Weights of a small transformer language model: LayerNorm before each block, 4212 steps.
Each number is 50 + 12 x the weight over its row's rms, rounded and kept within 0 to 99. Layers, rows and columns count from 0. The size before them is the row's rms in percent of the matrix's.

# layer 6 attention key, 192x192, rms 0.115, rows 0-42, columns 96-127
083:67 50 56 42 25 35 33 46 61 56 51 49 62 51 50 65 47 52 63 38 47 49 51 63 68 39 77 56 45 61 43 33
069:56 52 53 56 55 57 53 53 61 56 52 86 50 38 49 54 28 33 60 57 63 57 54 50 33 31 37 31 50 56 49 39
098:39 39 34 35 71 59 62 34 60 43 54 60 53 55 53 34 57 59 38 56 75 62 45 45 52 41 38 47 73 48 62 44
071:51 48 43 54 67 44 60 47 50 42 45 60 53 36 49 32 47 69 46 54 70 36 35 45 49 48 30 66 54 62 47 64
103:73 39 39 60 38 60 50 39 50 37 33 61 56 52 65 54 15 59 69 53 53 34 68 34 49 44 52 68 54 54 37 46
109:50 44 41 50 52 42 53 64 75 47 51 53 60 43 41 49 67 44 67 37 75 40 39 61 42 48 84 41 49 55 61 56
105:40 37 30 71 54 38 49 73 32 65 44 29 62 29 52 32 45 38 51 56 38 58 62 74 52 38 59 49 50 68 64 39
099:74 49 51 55 53 63 27 55 42 62 58 62 53 62 46 48 38 56 72 49 27 58 48 84 47 48 49 42 30 52 41 64
075:56 40 43 31 59 62 51 31 51 51 57 45 47 68 49 49 66 29 52 51 50 58 70 40 53 55 49 54 23 59 49 43
101:57 58 63 57 37 37 32 70 44 77 59 61 37 32 39 48 40 59 53 40 56 23 41 63 53 42 67 43 50 53 45 29
078:42 70 67 62 44 38 34 56 60 50 55 60 34 25 68 40 48 58 65 44 41 50 60 68 53 34 61 39 44 50 34 56
099:29 41 27 35 60 59 40 44 43 40 56 35 65 57 52 62 70 41 26 60 46 68 50 43 57 44 31 51 51 53 59 49
108:26 37 42 49 54 70 72 47 39 45 54 48 61 29 30 53 46 62 30 58 53 48 56 32 48 67 30 77 30 52 53 41
093:48 50 40 54 58 31 71 45 29 22 71 40 59 50 52 43 57 72 49 44 44 26 55 55 41 59 49 53 31 43 44 59
102:44 59 66 47 35 50 45 37 60 71 50 61 59 57 46 49 32 69 56 54 72 59 44 20 67 57 58 35 46 86 62 41
099:55 49 60 19 62 32 36 72 45 29 57 42 42 64 85 55 35 46 34 50 56 67 51 41 49 52 39 63 50 46 68 67
097:46 41 65 62 31 38 56 76 51 59 55 70 42 80 54 52 40 56 70 34 67 79 47 42 74 24 50 58 54 55 49 55
098:56 64 38 58 56 49 49 70 49 54 67 28 64 45 54 73 57 40 47 45 56 43 65 67 29 51 32 54 33 67 46 34
106:24 78 71 66 54 24 41 48 41 53 48 49 66 65 43 40 78 42 48 39 51 43 41 50 47 40 37 49 63 42 47 44
090:42 80 48 33 68 44 48 69 60 46 54 55 64 51 40 66 40 55 53 49 27 56 47 69 38 09 37 17 48 31 55 65
115:77 30 46 24 55 55 46 33 46 37 31 54 67 34 58 54 39 59 46 39 49 32 30 40 56 78 58 65 54 46 50 74
100:48 34 34 53 84 46 26 69 59 35 52 52 45 59 51 62 50 55 53 61 46 60 80 57 63 36 62 37 58 42 41 46
108:41 55 53 39 50 44 47 49 60 72 38 48 62 44 53 44 71 26 48 51 52 45 41 71 53 46 44 32 37 30 52 61
104:67 56 58 58 44 40 56 62 37 47 24 47 62 78 50 49 56 51 58 63 50 58 62 53 55 42 63 43 55 76 62 27
114:62 41 46 37 41 49 54 51 57 21 51 55 55 68 48 66 53 71 59 47 46 57 15 35 52 65 48 50 47 60 78 47
091:51 60 51 35 45 52 21 61 54 81 44 59 58 60 50 38 45 62 62 47 43 69 63 37 42 47 49 43 60 69 73 20
099:76 34 81 35 49 25 77 37 45 27 45 51 35 61 51 61 48 53 51 41 54 57 61 38 66 38 46 67 45 45 49 39
090:30 44 35 55 34 34 24 64 48 49 55 60 35 67 41 22 65 42 56 54 36 38 41 53 59 42 46 45 69 64 58 53
105:56 53 55 48 32 71 36 35 55 61 38 54 48 31 50 56 54 69 59 50 62 65 54 28 43 39 20 44 62 37 53 30
096:63 48 32 54 52 58 43 47 53 17 37 59 77 43 82 35 40 57 39 28 53 33 49 49 58 50 31 57 65 58 65 63
094:28 53 41 60 50 58 60 36 67 51 75 38 33 52 47 62 45 37 38 49 69 54 51 62 61 46 71 40 50 69 58 57
100:58 34 37 52 62 43 43 62 68 45 63 46 53 61 50 54 54 48 41 69 45 73 51 48 56 34 42 72 51 53 54 66
086:39 36 26 59 49 40 42 27 43 47 48 38 44 67 35 39 51 39 56 57 39 53 28 54 42 58 65 54 41 58 53 30
078:40 63 75 35 38 47 52 69 69 50 47 69 13 55 34 61 31 38 48 74 48 56 64 40 46 61 41 30 43 43 58 45
089:38 47 57 67 71 50 37 37 52 46 15 47 58 60 57 45 52 31 52 69 31 47 52 45 61 40 67 37 36 49 40 57
109:57 70 62 56 55 50 70 55 69 30 44 59 38 48 47 56 46 46 55 77 55 71 57 55 20 34 54 66 39 69 44 46
100:50 62 46 54 46 35 29 64 45 52 43 52 63 46 64 40 49 50 32 45 68 26 57 46 42 44 76 56 48 36 46 46
104:47 42 46 44 35 52 37 65 64 66 60 28 39 58 61 38 58 50 57 58 61 60 30 65 63 45 63 52 47 51 55 47
115:45 53 58 68 31 79 53 55 70 41 41 49 49 53 63 41 36 48 24 40 52 62 57 57 58 60 39 46 63 61 49 62
120:44 50 36 52 62 36 60 62 46 66 53 44 23 65 42 25 50 47 64 48 67 29 55 66 49 41 62 47 52 54 85 51
087:47 51 39 58 71 32 56 35 33 35 58 53 43 54 79 36 53 46 47 51 72 76 54 19 43 45 56 74 55 62 41 58
089:44 35 42 43 42 53 39 58 46 60 72 57 43 35 68 42 57 44 65 60 60 32 25 71 54 60 56 40 42 60 67 33
087:47 64 59 54 66 53 70 56 79 32 44 41 46 52 56 67 52 51 62 61 54 48 62 32 50 46 56 61 45 59 66 70